From a checkpoint of a small transformer trained on Wikipedia: learned positions.
Each number is 128 + 24 x the weight over its row's rms, rounded and kept within 0 to 255. Layers, rows and columns count from 0. Numbers have three digits each. The size before them is the row's rms in percent of the matrix's.

# up: layer 4 MLP up, 1024x256, rms 0.157, rows 135-187, columns 128-255
# down: layer 4 MLP down (transposed), 1024x256, rms 0.153, rows 135-186, columns 128-255
up135 096:090097120169154136126121123134113123088150140137133129089141137165139110166108122113130170145104131180134128149142107127107092122143148071129127105120152123156116132097118131110148124103103119121141156146125143136085140086122087114063104106086118104124132173149117119158177148133157126086149122140169130101138148160168127150101126134180117136106110156154148129097169137108120126093161
down135 075:172182102138119104084130089182147135154131119106124143149157118118180134115110074116150123143119095134122091097120127108121121135112124133156118128136125129111150127126094162147132170099125125150116100107130128150131134118137128138099079122137140136129154131149120101130140158149121140134152102209137135094141125120140116116098141113129129122109124131113123156150126114166110132142140
up136 102:137135167145111097168114203117116087122120144143133112092057146179149124115146160147143113110171161130159148101098146096110139107135164128088105128126166080126130161134101144089142146101104149159118168127078114131136157143135161148159140156116154144168134128145089106143141152149142130132117093071131124147137125127164145162160111154161107110162120136077140164161133160132131128128107
down136 101:153125161120135152136113158122136164158090144079139107094089112147115099131130145130111146146079121149093119090108104074121124158103185101108133110092114141151116159130118139161134132088143116126109104161098137141124140103112126120162167148129141133079130205177106126137108111161166127138164109126106123136142128160152106124159101136087101113116099149130120168144121104112143106113157
up137 103:085174097140167119164122139098131150167165128132133147143118120100157093142129109143138151153093096132149163104083138133128110190168175134118142101131129105172095118123123148141130128156161111142124156139106158160108136135133152069130149125139179108147126142090163130115133145141124105154106096126133123142084135146159165160135118133130155121077112169128112127137096101140135149078097
down137 112:135113087079107150137123080103141107123108110151140092127121101143140082152123122116141146141141096107093171157147140136124126175138107125123148122137108127108149144130126139106143111123102134097149122151153076145119144076114122097157111129148129133103142112157109148141122129137108109126119101134142161177119121136120122159103139146168134142116143073071127153178125148171138146126139
up138 097:133152088167111137088103126109101176100071100111126118178103136160117103132113134176142114135150117160112114131085132092163146158120117088157128146108127121122096115193079146095115098076123121139157150089116122124140158167157104136106109155143094159129120120129168149133106149111158164106120196137109116092157144123109143146117133114129149121133110118137125105118153156087130126114088
down138 097:102124108147144104132154086145150139100142137176104104114117087143117170184120113094128109119109168122112154069140102114098120118126133126116165135150103165143183106102148077147139168135131144122124130180126098151131090120141167097173143110116158102125166094156101141105163148160111135150117092106088119141131126172106108139105118120128138105121114131159137146108132124167118148125114
up139 104:118124116093133113117114149109160127072134116127103090109110116113126066173162127177109108161122142134132139152130132141123132156097079115082112118133168133121102101176114180104107106110151151135073121116150144167125094108110112130137103157110124127121117118126106161113140136140116158141151131161153128135150192144111124156165128137117154097111130145087105122101128059118111119109161
down139 099:093095153137165104108101161170099135087175108129142117170157129127143149123151132116159170123161108151103113159130069073108123145136126122078138138118143151110125104129155117137111135121138148139131125102124130169156119147146151068133116142074109121132114155121109141096160121156138104137092112123155119139097108124124132117168150119099145088138119127128141146153148143095101107128115
up140 084:135161141122080139077162129117084087133134126109122134120108115102119157153160128160132110120100082109116142135174114136115159108145107093148092153132144111155137157120106160143113104113094150077105126120119103107141163060145101099072138123080141146175125167149135143124109123119092100150143154115135133142128118168126132128131131135109120159099156122130139103109146107122129143123152
down140 095:133148168157137128095129096106126109158098094130119135134115142131083096134117116115130140174167112136125131130150111154117154105140123186096123074151130176115116133106152115132122107143132112126169142151126130138096108113094140112134121194105165140131144141126165103146082140195167150093114121153126100141110109152153091167138123117149120119112139107107147113130098077112171108078158
up141 096:153146111090103074164135145145106160113122147148132137137126124124105101143144111114132124122096167154157162131101130119095149136092113109093143114131093107111121137113149124129098117119152155152146107161104143140095142095139136084108073099140102160089139138142123129157161129119155142144152168156096127158154130093124158152128111127132132089128148122137134119156123122145109142085080
down141 098:135118136119128141135163126142100099133103120102131158155113133162135138158140143109118115124152123170106150119133152097105137109133086143127130119146140126118109110142108143128154115129088116116126162162158145161150152130095109107123132119138104159124138102157122126100115116174161145192159098109086104120081184118124127150157122130106117136140109139149145089144126108118157172123147
up142 096:143101128114105140125201132128121105104157127163100118159137086154151149088148100146113128106124094127070166167129172105131115153135143126161125123118080159116130110160127146111101173138114098123118145123135101137134168147113126135151101161157110059147176118094153151140145121139156117119104124148123100138161156115088146174113144109105131123127120145124134098162116119131109128122132
down142 088:154106126141134112107131122153103124108143087156131085156125103112110167141161136125150178137089097083164158158157125113149126131165137147137138083148155133095091116123118210122109130141146119098128143161186149118116135122096138124117143150136124127150124142167123115146115095122170130134097104097117084176163070104106158128070109092137162095141143101106124125155093112138144123105154
up143 100:125118132126104132161157091090145162096170127127093141147087099149122119108125121168119143072157118155088096124100097121100150137096162131138114142121129092108147139133111141143109190146090102150127102129139079157094113157134148137116171145147157129160108114148121131163145110129099137097087089115148141126135092135162130155137103151141124102122122170150092134141107143156110156145188
down143 101:138128072107135158119093199101147118123095106113105110112131157123106133146104111120113091122104145147104166154146144088151120173118102109166193092113132148149145121126114135130112116090130111129144112121108155086142124102126106129140115110061125107102155114099094136162140156103137122099157159126132171104116171095155171106090122081093099109131156081113117153149156132147133110096133
up144 098:122107092099127124123112101088124132133122098092120125146138146140155134118146109152124160151087130107077118176097103176124120145118177176158127141136183107106160146087143172113113137120120136120144153089129102161092115108157146098130127112139103155136153095153154154151157174129168143125104111128120156165127143134109140090129143100135099097152118107127150131147134097149155123126137
down144 100:121100137169086142136124137143122126150142117148131156098121138113115134116114148108099100082124107152173146138128127137085147145110096108102129127078086158109092142109155071131130127130121118146118132133139170133131127106146122157138112128101133117216125160113132098133090123091106116149078167141126090129141101089117099166077154156114145088144169125113115112113126170129154124159126
up145 094:126178117147136132155140159196159143131136132167122137106109139104105120145116102100067142092172102177169106125138126106132123165129106134149126146134149165124117103098141148143136180137106133128125126115121158151120177157107100098132112118125145143125132141135150152173158146086105075107115141149150133161116125134140117165096124162084113118091164105135132110089148129101160122117128
down145 076:125092162099140147156098119090086124154153144140137084164140113153152154138121112119153127135137106178094116125109096164103105128106126171144102114095104121089159165095096118171109158151170109141140089100143106160132148124131108117081108110095130153124127124151160131118082077130138127140134080147135167138103068158104167107146123090128117093174078129128101140139111127115128119140124
up146 104:135124174096131123119155160083147128133123125143147164093120080123116135127140115121183091102141135179088152113126164137138114144127121124112144156142107138131158140143118086109153150110167106139111115152095104095157138116184116092157120111168139097126121169083101092115123111132114140140126134111108162122127148151138122110147171115171128156115121095089174139094128133105125132154123
down146 088:173182118137107095149116084123135134106111114112099120154135130117153156130148114134148155136163182120153114117104106156134143131132121139139090132147150105144159148124162120141129148172101110094129117105148137084143139122104107109147100077123136116122138141113114169135106143094123151139100138114148121108173079117117098110134164132167107168134110151123132111106111139145137113098105
up147 098:117099138094143117131137146136160137121140135087112090148121112113136127127096069109104114151106153128166120110109146135098121188121103105137132114112138110128139135131132147109101143106121092139081127118109160141116155116149099155114138166144175149130116143145102102159171079143125083164167127107136152172116138132126138133136129126139089149113130102110142167142120137157131139119152
down147 098:133168165127120152125120097122130121120132131163131164133127147117158134148153155107146062101114131122115135150086129109130153092121125107125142140134137128160115149147131118108124101121150061093115127135149133142125103177153171135134098143086103168146117119130156118123114088139134150113103125151112065094163121134158090167134152108156112149118142142167057082108100099106135097147108
up148 097:114152166095160114067158145135139162139132150130132112158104098162131118131138094142129181128078090157077103127110127127115127125118130079109114111128110108162154147159141116151108137125103124141127128171129097160131144131131113124145164123152097138103137102145147153160153113147162161091133111153133116095119120120144138138176116110145096153149158167150087137121125137146136160157156
down148 088:131150131151131127142110081130130121132137197097161162115139147150139107111149156148163117142126185110103076157089094106130128133139131158123119150117107126113086138138118133133168161130108099131151089128145142123088153096153151111110133132106113129100115173165134111105104097147111137113146167162110114102161154129122126125123124116103120127096144118144114119157106167105073148128133
up149 091:152182105144118134111129098121097125149117099151120133088141140101175105125128145161129116140153128162147111129138159111142184101122115106110122059169112154155152131116144095135133165110118090109111162106095131134124145077081088119152119135167140095131139136156111131102106131130142105111117185107082147159125108161143082120128158122108146143088122096103144150117164131130112123146105
down149 088:125101151133101133127129116094125126101112104115155146141124149155114147170143144156118142082128105154129149135149135130158089102103187096136143134100163107108164102127116101140131176106135085144099176151098112112140116132174176094093107100118134114125113119056131103130110118117112175180159139140117115144142109125137123116167093107133113110148107143105128131146091107137168153178139
up150 094:110170146130112121136102157123115146103110098171092119091142136100092135137128104122103162106106113194131180137165133129142138149132120107118139103149123100163119151118160127118145143115100121118116117134108117155143143110122156136108139121144147058173157090126107142188136118148147109102120109087117127150156132089119111144117114097142138097138152150117139111107166135117103129133138
down150 088:098135108157140126141110097134136125130131182154143118153122153110119135130103109129160065114149088043133089148150119114088130125139115104084163140117130174054170150092113072135090111147084152126109120120072110101149088159106186120131141147127124145130112125168126135118111088133160119141135137118142108118136107129129089114131108102117117154131146157135116127105092152130130144122109
up151 116:112113159144130113149124127143123134145154152105146144103141118112128094149105163111108133115109142114114160144143149172129134111098111147122141132147116175097115125105139119116143153093095121165150110140173119126159142156100102149100142144144113124087138147186167126117134091118127159140112131098122108151123086183122139138180098148083107117102126137126138115120109127096149133122119
down151 104:143173120129110141108106153098117077130102129127080118139124154082132138147148132111145134115145101119126094159158119079130153138137132131119097099094146084133091079115096153114121091133103158152121121108118136085116114168107154145132134110136133127092145173078112137123099139089125139126113095141122109077120116098195177142172097111108060145171125129105149146117119157137141133149147
up152 100:133201128123072112111129181169117139086152146113102142115154113185150127133099140139161172110153114140142126122121145141167093127100106121138109131092128120138145100134113124131114135139136158142100123136099127121152127074151136096169147131145155164114130118144143090147104117135100169136124140117148136102180098159148130162110132139134100157146114129141137070132125152144155128090127
down152 109:190134104137136123137141154161109140116113118122124165109094144168121147105134146099141144099147093139146152099155119135152117114105196163090095118144087098144134104107122101140140128099127106106149110151097094126149141147142130130092123072108134134114136095133158084138133147111126147169169145115120148135118140077097131116118106114129139145166103098102073160118144140050155094125147
up153 099:179140106143082140125140132098107101090153111137135143126125130148181140111141121148120107178077105110152159136138140158101131130141108136086120167099134127128138123136130128126125131123129143131123132156132144142095067106150171164156105083130098119169171101093161126130126149137096131117123136106115121103091099119155115149108129119157092124140105124145098087119164122121122160146077
down153 098:121165136173094129123205063132149113123132085142163150118114111134086132139181129085082124117123096136156142137115078110094176160164110139152158135128117123154143127153082100133171140140119134102123134140117104118133133106103130090153103123093155120157107142104083116122127133150119146130172153120160116138129131129131150123133140117165095152131100097118129118146109103133113096124143
up154 090:142128128101147154129156096179118128080127105120160138109115095123111134137105160121119137097147133069121142169129107131123185105078135106129152152121128130133134149122158151121125160092162120124076120138161106116087115125109123129166113157143135155117108143143107124131113146132099135146106165105139136148154176141140145136182125171085132113156112109106125154140142146141168102117129
down154 098:147140111130101118106119148114102120176119133161088114106151098145113106150126112154158095185092114184154157130114167096135088192149122114111118127142090112110106070118075124098144114139129151127126155129133140139101105134148131160096126149112122108108119093108101145107155110124142136095103100118144096170131108142077140121070116100146112140142136128139127134136123127142118127155169
up155 101:131143132138126083142150140139106138135154089125104174150103128181070146158162089129135154113150136088096076146120134165144143142150121094178123128158152163117095147133165109159131127157175137160131131138116131128123117151124109103133147057121130139149137117103115113117116120117165120132092132148125143130112137105135071123169123110112102123147185148166122113131102117142099128121150
down155 096:117155120119122117102151126129152116120128092138134145121132149124124114137138136124104113163149158134105127112115175106126122136159139112162106125085120181130134173163147153168145115125100157102161102118105146107109136165135128121093160125093087145150187070089130122154120145081119125143166111136122138126145122117150096120117119109087076130166126108171099105109105144135147152122152
up156 102:146142107111113137156139089117149162122115108136126131110134147090107137112119106152120124139129119060155169139064121129132108138123123127111130091115134116141129133091116156112152104180117111105146147155155120100133126100127098138105152118099102132140114161133135129204106129149158129113136112093127141165135102123162108115167142147124107078135180119111174114139113135108168137115125
down156 113:092131156126129125103128153134112092132135149106133145138147129159152123099090177094112129132130112159097086093176116083091134121137124129123138160144114160117146107164150115139085169106139180130121130111133117132100142164146135127149148126182138130106115124122115127123162129114089125164105154188159106104130127150105128150141126099140140169121064137157084125115149126151125161110146
up157 094:180115102121122142115155137101133106119112107135124112124116115172167119158135129107124102151090109114102091136139123102110149152058151127119114077157140101154104108151168150130152130123151114128153163136112138161115149103142116125153143140142086098107163134131144147115140096127123171123168119133144102140123135145117094090127104110131131093142147143127122098152119106196071125127118
down157 087:166164145133130094121097150125098095157122109139166121178158119113152132137161149102135123150134112115141086101117132159136156090142103162128094113123150160138115096125170139133094129145095161132132096106171124115126098118114123151123087100144152113098083133189153135097141154126094152134123156146129136114131088155104130078136117116123084132159101170156099120143131129162168131126144
up158 089:092150148154126117128149147164135134095167142122196170144150083115105099127125132103128170114147152155125073098138193105134087132151126094100152153109082160142124111102130124111087137136115163128099143131140118161133130142144122052107160129111137145061127123090140143138081159084126139118099164160132140122121116132126147137135152133115093156122136174099102129080126118168117151151204
down158 083:193112107089112137111119099144161143115110111156144152103134159113156140118109126159123123104130133103170190146180112136125159091157120131118152116136143108113107209120111143140156124136123087115100086145122177122137143093120139160095104164113155174185119168132118122128091121173121114135135135114117151112135122124115156077125120111139121111100147118097162131151128119073114124131105
up159 095:131150128131113117124134149164149097108103090113163108134115129118155139166129158153114124162114125088089129141189120144141156099144105117111138103161133112143089080108089132096115135163124140134078132181115139141141133099151137114127146085166144165123145146136157145136117145148127108131139116167159147120103146165111103112121085095131143121131138134116132142091155159124112146112148
down159 094:141090117106130123154123104112104165109085162139149134142076134134150129129126093148133121176109133151135125086108152120146170158135142135122128144086144136144131178144152121182120145151126148112144127100206096101148139177145101176126157148121137111135150144142108125145161137117108136182126124116078125108093139107139099104175143121115120149116167107101080151123123161115142080074160
up160 095:098136135127108105118181142141094113119113089145153115142123113103132148119153113107135096123134174172114110163154140096109176120122128115128104117135139125122159109150143107080104131160125189114156162112155144101135156144146161169154131106125130157154163146137111114111171129121142134132109064104117148082078140133186107106102141117147127109140122141112133134116127144153091117150172
down160 098:112099109147131119134125145145122123140124141185130125132125186127145172114099143181148153144132107128108098100155120140159138161136130153129143117163091150086104100108119104163119171089107144140175085122149123093162093158134104148151140104131127139132184113092137143115159114110140146123075120119100107159108132105121108127143154120143138117137143109135110108137175123148133154118159
up161 108:103138126140119159134110144117087098130145080116135122143114143142111082141106138112097109080137124148100126099179170157099102111145140122119102084125115184102110127128134145094145102135119142131107113096141142151114150135127081108166172120097125108114137156124096102132119164168140132143152134133088124137110131152155126109135120124144125140086157120143129091142141149110102094130136
down161 064:135134125127151159140064094133111123138086142141147155147146096163167158127131150139139112085215145138163134124120086124146155110103130136148086126129151092112142186146114158150129138150145115132140082070171123119146113127143113147119091109108134108114138111135133116143098115131127155104129120116132157140112121138122123102142092110157127120141100115101077117133164155122101124164134
up162 105:120118147105163098125145121134055120110117141099134145112112116157166122136144101115138125131154124120126156096138108170081118140142138135082151149110144102123159104142122148104128144130089148148148149091114096138145132156203133168086128133095113155137100129143115106151160101161139117154096149180106121109111118111146138161136164122170108117113117144119139079149187117154154166155145
down162 104:114141076147152124148084103107122128167150137149135094142129127123113158153097144129113157103146145074115127134119154089115091146141149151110108147113108125144177109115136134152137108120157135144133162120144098150123104151076126135166168090073179149105143105130133138087123141097150143147122045136101109127121114105128112132164127110139105115116108085152153130120135089111089103126165
up163 096:091100151132086097105126160138121118151104157175118128064154123108124144081095146134059116126112111099148112129128129084081141151098130143138137125171158113117112128174131134176128119122121158105121137110149105105074141124108148125160130131149099131134149121117157092121124090147100130140114142118136087150129073148131177112112091155133119163123179062125067125141140129116156157154143
down163 088:099172097081136158095120116089145123134097114096088122129073127113125139130165174163116114167130118163108118153151134100115136122141076143129106083138157128132148169114156156093138107144132134133110159150104084112126126148110137143131104093117102128110116098123120139134123127108149138135143089108122085106130127142126097107125166149135102116186143095120104135147107140132084083113116
up164 115:131076128148135117128148136099142171153128109153150105117118095147128109156187128149109169060115113139168103123119165151112124117130108140108154157139126124152141121101159124084101140137163156095124149150118131113128126119137175119141115115126082148142110135188109127144123123138117151186141160116120137153137131157129100156118112111079092140146103107155168105136131157154126078159101
down164 112:077113091150172131147132091161128141135131120119158138117159087125104157182144122120137180084113156139131119152100136144147164134132122119148147130139153091102162120111162149134138155124125151132140182110153117095113148100145173125135139159121102130159172102122127162096109146175145119143123108091118118121139099182161145140109117119126144094105122135147129139169164088103148104187138
up165 096:176150129076126125118103147145128080097145153155132141101138068154127100099071127137147115140132112108142167143125144132140103125161094141180089135115163103174138090136170136080135143131131115144133129141099140153137109079160150127115138098121110141101134143117148119102100149128121112124187107091106114113125103129136119101092145152122151129154135133095135128119115091117108134119161
down165 102:142175115128137150143116129157161126123118122192129132183101101139111112128067148166142138162125080084126127102132122164133089149125105136107178145104132100144161115149167110096120117141124098127142115148117149123120103145105074131146102135170099114116165132102125132130084132121127152111115130149101085136119112126144167141051148146103100160107144124124138134147083137153109114107143
up166 104:105113142125105126160102107158130091106118150115132088136138141148140106154099129116107107110124102151126035123121134140115135090098140105120108133162115085124146119135148144124106146150113137136137153129089128122167127122159143166148105134081111083124144156150138177153110096140096157145173167124131122148102123123133110169118140146136073084100147128098121146157139123145134127110104
down166 097:166105150102143089128126124138146104086125076096176119099073162116171152159118120091132180090111136101125157124109147143169168118104140154096109132128135127149122080116142099131153108137106093097171121143119127104132156128131126177149145152127115133152097154091129139135152117113102118117129089098083124108148110140128160110128120116142153112117137138134115121149098132128111074160128
up167 094:094154110158113161118148156126117116078156136148106130111158133096138157161135106123133098097140142142140156128124084136143120122139109122129109076109079125085113088151138151112099120086130145159113096135112149149120132136131097095102132118174147095138157145162149102149099151147108126136176147083148137141145081111150092111083101122155117116112148133164147065066139137140123125101167
down167 092:141117150116160087124116106142092094112152106170139173133152071123129187105186090129136150178130169116151139112083118127138117133107132177126155162097144105160124100167125145130087169125135120113179096100138126160099094129129100158171121134138157103113147144150081121097139137096141143103116180141173158141086130134163108147138145133159121120124083127132137159120132159146161141151119
up168 104:083152139125188131141148125143120136162105122121153135078128132138159092116132134118148150120154118144095166151134158115150113088105153141096140095137104128159183140132157140137109101127140151104166128118104114106130118123128146149127146122121119138140114136143110136138136155129099118148081114171148147168137025153117120094109109132113099095149077174124143129140142105122130140083133
down168 104:143081127132139122130190134074156103157124112139125117142117084109124130122144143130134122083127139156169166161144119129108153098170122099165104126119096138157131081130119132106130145141153125109074170126180139134132118082136115108127159125118117136138151096132132127136083128155125134101108139139145147144143153135095117099108153168146129084165144122122093137174103103094126143188180
up169 090:115102119117130136172129126129157155151124142121107172123131113093140101103054121078141124182143124136130111136099134138134112132127097126154128189115127131130126102146153120125158138150142132094126107137115093195166145103119144184162136120167085151116135129062137142146118091172111132168136111127105165165179118140128136109125154099113132142115119171160139140139122150123109113105126
down169 102:154136123127131112104131094119126126110138102120126077106115136152147158148171111131097141120096163117109164150134132134130122109117149101102135103099116132100123130116077122159140117115076173106178147157124131110093131163096152136120166136109105129083117121159128160129133162136180134107161167105157111086127128098164161083113134138167111148102149099096117153067132102131142146136105
up170 110:142110149160086112138107158159143129132127156150121127123142128101122134172138173077154094123089131155142139150114132116103111146117152170170132146142117115160114137099120127130100151094105116109109149144094144173129150099114141148148130138136173128135104101159134093110110160122172105134161103169116118127136141122176173163162142157126120105097113163115157145118148115144140156135091
down170 110:129108160115192113146077139150179102164104137132143167119104139140167129127126120135131159097147115137171136120124138120096141111133110162131134132146099128158127094116110134106159116137137157176133082160126127107107111110107143117117121112165099140147133134130152126162112152127107128118112137110115118134129097136113127127083155137127122140090114126131120127130127177107169097132120
up171 103:102126129149133106148139112120161156098143080153150122097084157156132134150111139142124122122131123073128170172129139131136106121143180104141166110100126138177127144133147172155094090131130116101099106116141101102148140200137144122096078097149158147160175120139130154143158107144111127134145132146101136161073100139117123131143138125152106103107085126089135158117155104082126125099103
down171 103:144094097156150097137148116107113116139117144145086149131143143108130135142142139153139110122164155135124094095110149112150109136152127121093127114145101089134144123135145136144116160109135102133122157151139099172157132070118104137134151093135106139109137100151142168082129118097110094122109095125086157091151140094147102095117137131173096102132108096162090151128134146115158091151112
up172 113:120085110122147127147161153113113122106134162109134115104120119145120101169148145153146160153100113123140163129122186178121142125077142135076119114102118151124174124118151111130107125150131126141169146119135117147150147134151110105137110119091108132151097071107141154126140157135117098142134101129086127144079106121087144095127134125110092144171121094136139139146106111163140131148089
down172 136:094142134152152120110116149126140125094126113133124131094140140112106093145123125154169126160104114134125137172125179137100090119112126151099126129115103128124129156092124160132144119092132131137116122135140136114159168164110085134140126163123141162161147106100131091108130104138139123086119124151115104155091139141119135136150137110118097138182144085102119133147149150117165110130063
up173 085:114135122155115139115185114125121115137170157116131124153093126119133147081085156121167096154122144105134169135124150114131098124141171074114181156108134073159127110159130156141173119076114107114135134143157113108122117076156105137126125124117136119115161123142143136146072146098110132150124095110105076104149123113119133146107113110142159154148153123106145123101180148110103140117172
down173 118:110106150136104146170110117101104142113076122119086113147174148142142079064133100103137118122101137138117083102073154146146071147094156099156146154144094160133160142143116122126160120115157119141132130107120132145107139143123123133139156177205118111151106124177144097139153104141107127102123182124152136124131116142146138126172111145175128104148129091087116095132101148110129122130105
up174 097:128129145133122147115119136115092100144141114123169123131140087154114146116115127096141082125143130081128143147111165146123134128151152132160125145109150119162192140121163155095172145122160139096097117141118135146142148092135156135150142077166092103108111125135119135155117129099121156129130149104151147138101096104156138101158134080121112103121114121151088134151106113122176153105111
down174 098:157132116145131117116106164098152156151168143132101115126128115125152148108125131090116150117128128207107100140129120148136144124067143111138167085111092136137121128109128119182152116174117128146098127094140122106097146147112098130114130165104142176132147116109111138102137128105133133156102112144127094120154118070136156124149136120187077138123145153126157138168168137173130131117076
up175 096:154119112102124108144161113142124138147130112105082119130114141159189157079139089159127118102101127105152106091125110183163129110125110179156117141166132138123167118083113106105117094125150166150088146133116141121108148141127138174127122180124132087134120146129066107134105106079161109135117160145126135161167129109105137108135144117133111151131094143139208093140125140113122147124070
down175 097:124136171140132157137105119116076104138128155082152134214086129149104135122121094117149110132097088118094131165085135128120151099165146145133125132105125106142083135154128116147121119087086113119107133143107153110135131147120144170120177134137137091116111122142124153136118137174169176123126115136169105139149136131154141110170126131099162113135114141105159113104090102151143123167143
up176 104:131127106134132178064135115110189123123146202113137104140113125104138113132141128117167118124126138094137111149090130109125114129126161139126125103134100156129098118083136107116141095138116108119134131144167123147122128184176177161119124109119094129115119078124158142143092143132117163116128145123120153115122149128129145130142089140152088119110128101097156188107124127133121145127126
down176 103:157109146127132134175127133139133134132135109141122180155121106158103140077144112155164138128093110140164152141123161139145136144140148126159135116140102147105110125122086132100080159093106146123128112172132072123187105114148104147098110090131116055097182152087112124117138124157150130127133127121132094087091162104085150113121134141149101133163141117153122114129136143170130069090125
up177 097:125112148141089137098152095098137112148161119156130157106098130084141111086117134125126129131105074106126084117161158076138157113139066138157140120176142065132112115137165110108132122152113134146127136114104106190192136102148171127105125103134123130102149180150136147102119119124161139127136101149157155145128115151126135116159110151109125151112113124144160159128138143139131113138098
down177 096:117116124115122147115110108151174142120127129140136109116086095112118125100158127137102141150107083071114136156135175144123130129097151159153106144123136099100111135107153147148134115156125105086088145100127095169125145149146124097098146111172135146143128141110189120097120130116127174138123075156126070089109168105130171137052090118129144085125125098128142119143129144103097114151165
up178 097:080099188118128124119108125138130119189123096159112081150123103130127115133108096104166081145128152097097159162168124122122118149133142150129100157158133180138123109128155106147102123138124117136077128132095119137155137141165127143118123213113137089100145126136121134110151136146111068133137115110112112105149103158121182121140150118125080106133166141169117132133147097128121126114105
down178 095:122151139131154104162093152125145107140144139128134131098119126161151102109120126113083103162115140160125147147125131125112147118191121140113089137098125136138108135083118159132116087135109129137101113108093120083129124153133150111144148158162146122128148110162131111132126125123094101160118127148120103145089131118108159083150116142155151169159132128132129122118117164108172124108099
up179 090:140117098127092126136097130128104119150134061131119128130159110116152121111103119140150078162112147139136116151090175108165084136135173113130120133127146153115149122191140097120125114133150139121094096103143155078133120108106133094133172117089114137098133117128128136146118098137148138172109120159097111115090119118146152111106167126125088119111127156134111130130123126073097124118100
down179 090:152113121127128141118095106152154127130150143136116153160085169105105081118104121149115128134136139132106152116154164108129108147109146141121158126140121108135146135075081103097120108173112143128141124145157114096140127118117168146142179088126096130144121098159190133125142094146157120174122090091106078111098137143143172065104126121137108195146110099183131082164098105114138114172134
up180 095:127097114124128138126149150140119057127148161069100115132146172162143152178148134135116170099108127182120121120103118143146127090124161127149135151118118171163122130149140150119125113070154128154127128134151115150111179130120161113106115112153129120091187149114130111149122130110130099073136120104148090125150152156085140124089107154124170124121139117175146120105163086145125141078120
down180 102:124141151110116123122147086102111105134120162063167095067171085145127113136126124085136135141109148159101139093138102106075146122088145120113115146129114116130108120173139144141151171134145107197111143141120134120149157090109107137178121146150099101170138128165138114151136132171115117149128140133131125145148119142148151169119145148127134083118134143112130127147122176122142115157101
up181 101:102130093139111121143148091157140126155143137181132119130187102147135129122117127130116122117142110136120145170121140153128128081168151101070128103146114131112153109104163101145121139102107147110119127122108128134161103126090141124087143085129130162122125170103157149165129141120124122177192125078121138131091161161116151161141139127125091107160138124101131116124101127166150107097134
down181 103:143147134107177107115182134130137176146111103109124174127126115093101149121175158126093102129142148141126100151113061147142190113109166108137087130122107117130126142157122113124159133133108160128137100124086110135149134108142126134115132153121158172126093102112113114122126127087104152095100133113162140097152148130133130097118083150172126165156121125149148123103129130088120139155084
up182 102:154106143115167131106156109154110162127166098132156115073142093130160181125107097120123146120101116151097167120101120100145145107104099152165132152139102087125159090136136133110140121142155177118119118193130119109129106135139072129110137166072104145152115146128146133113153166157127170132156142121124148137098103099118092107134144159150125114143130124133109098124111122159135122154116
down182 102:097150099145071101104110137118118070134088146148121146154085144127115068123129134117128115141172121092134061116138153080100115163176140132095128122145123152116130140148105127130126134122100084123144125049108132157131131132126197111117117096192136116072112123126100123135124087124118088124122125140105088132104123121126163103121134074132116143148129100143109155144114109090134128117126
up183 096:129093133153136098161164142133120154149118131117106138077133111134118147116105134124083139111115110143139105153118110107176136152104112131126124131092118111119140117116146162165081144098130120129165152139124178123124139165156084085166140133115144145170139127138122104058105100139106098149101150123179144132127137143095143146154130157154161133129104143109139109156138108156104131092099
down183 107:144118127181149161132109093103135097111123148131089141139127111140099124124159142125137106158138116104115148131171105153150088094121125095125136130110155112169141139137112100144176093118109133108082095102118136125143152133104072155123113106138107125104137159090100138168137119137140117098089126134115143125132093116159123135129140123076122114098143122144156097122168173092174125129135
up184 106:136142141081116125137121150167109135135160136146140139144090142152100144162127127133088130161111153119098139103148114100083135171133113113113135148097121120155110114105103098088173106153152071102121104136139156150110088136113160099137124153116095140132122152097152145164079087132153081124146105133123147147121141121173149161103113141120111103135132134093166141129127135122150157123136
down184 105:123125129116111118163102148100108107129105153100116156148137133157131113086164111150170125140115151123122128084143174149100114109124134105098143078156154113145112157118169122115139105125092125134092150113141135152169145101111122138156103127133142156078095147135094170137150145165121116116179110120126114138111139158134129137124130150132068111160132074161142112129141108168159117146116
up185 094:175133129152124127137153104088116155119125147139170102170149078096131099096144083130113132158178082124163134115151141156122124145128176113132158129124107101149088115135110135103139096164139166112112153121120137096133129135173132121154142120118124128064128136117133152133151117148111120123111132160078144145140140106126064123089173138127070122115116146118136118181117141140148105130098
down185 101:132109148136148108126138126149097152122124122164134127173103120138097120104121118142145140137084139135141116130151129114159146115140125122127081163171163146083146134137121128124138108157119145093109124083077120097125152097136132126070136120118122110129113092159135122099150127126119093123135094114105158105150129181145144177131138149098126108134182133131134119080096109147111151134163
up186 089:096113121117102164096124148104122096106097143143105088127149125155125162148113129115126147136106125117134126141139103121097135166110146120118135138148131104115126100125061114158110126130129121133104091120098106114142152152093137125148113110122170136152111088102093157130158146141135104118067137178145118145133145106181137136111107144163117063158121159150152137095143121141122164125121
down186 096:129166102098111099124142114119091162130126128099146097102088108145136100171130145112127131166120133135182154103137125142152133122114138106127140184154126088135139141110169126119157136145119118112125148099121159149149138101124136148131112099086125108140149164119108107091132130161129168143136128087118133129142134111097136134099140128118146122130151087116159136143098056128153089150135
up187 102:134148147114183087144113151122087151057151145133102163133157140164158147123102119112088149110152104103115140134126132128133128141139170136096142112108132131167137110101092103145133064166132135109194148093104138124144085106153116165118123096157134176148107148125128112128149118127157156117135125130132110114134166102101091106116145144142084149133117130117111158133141113131111163098115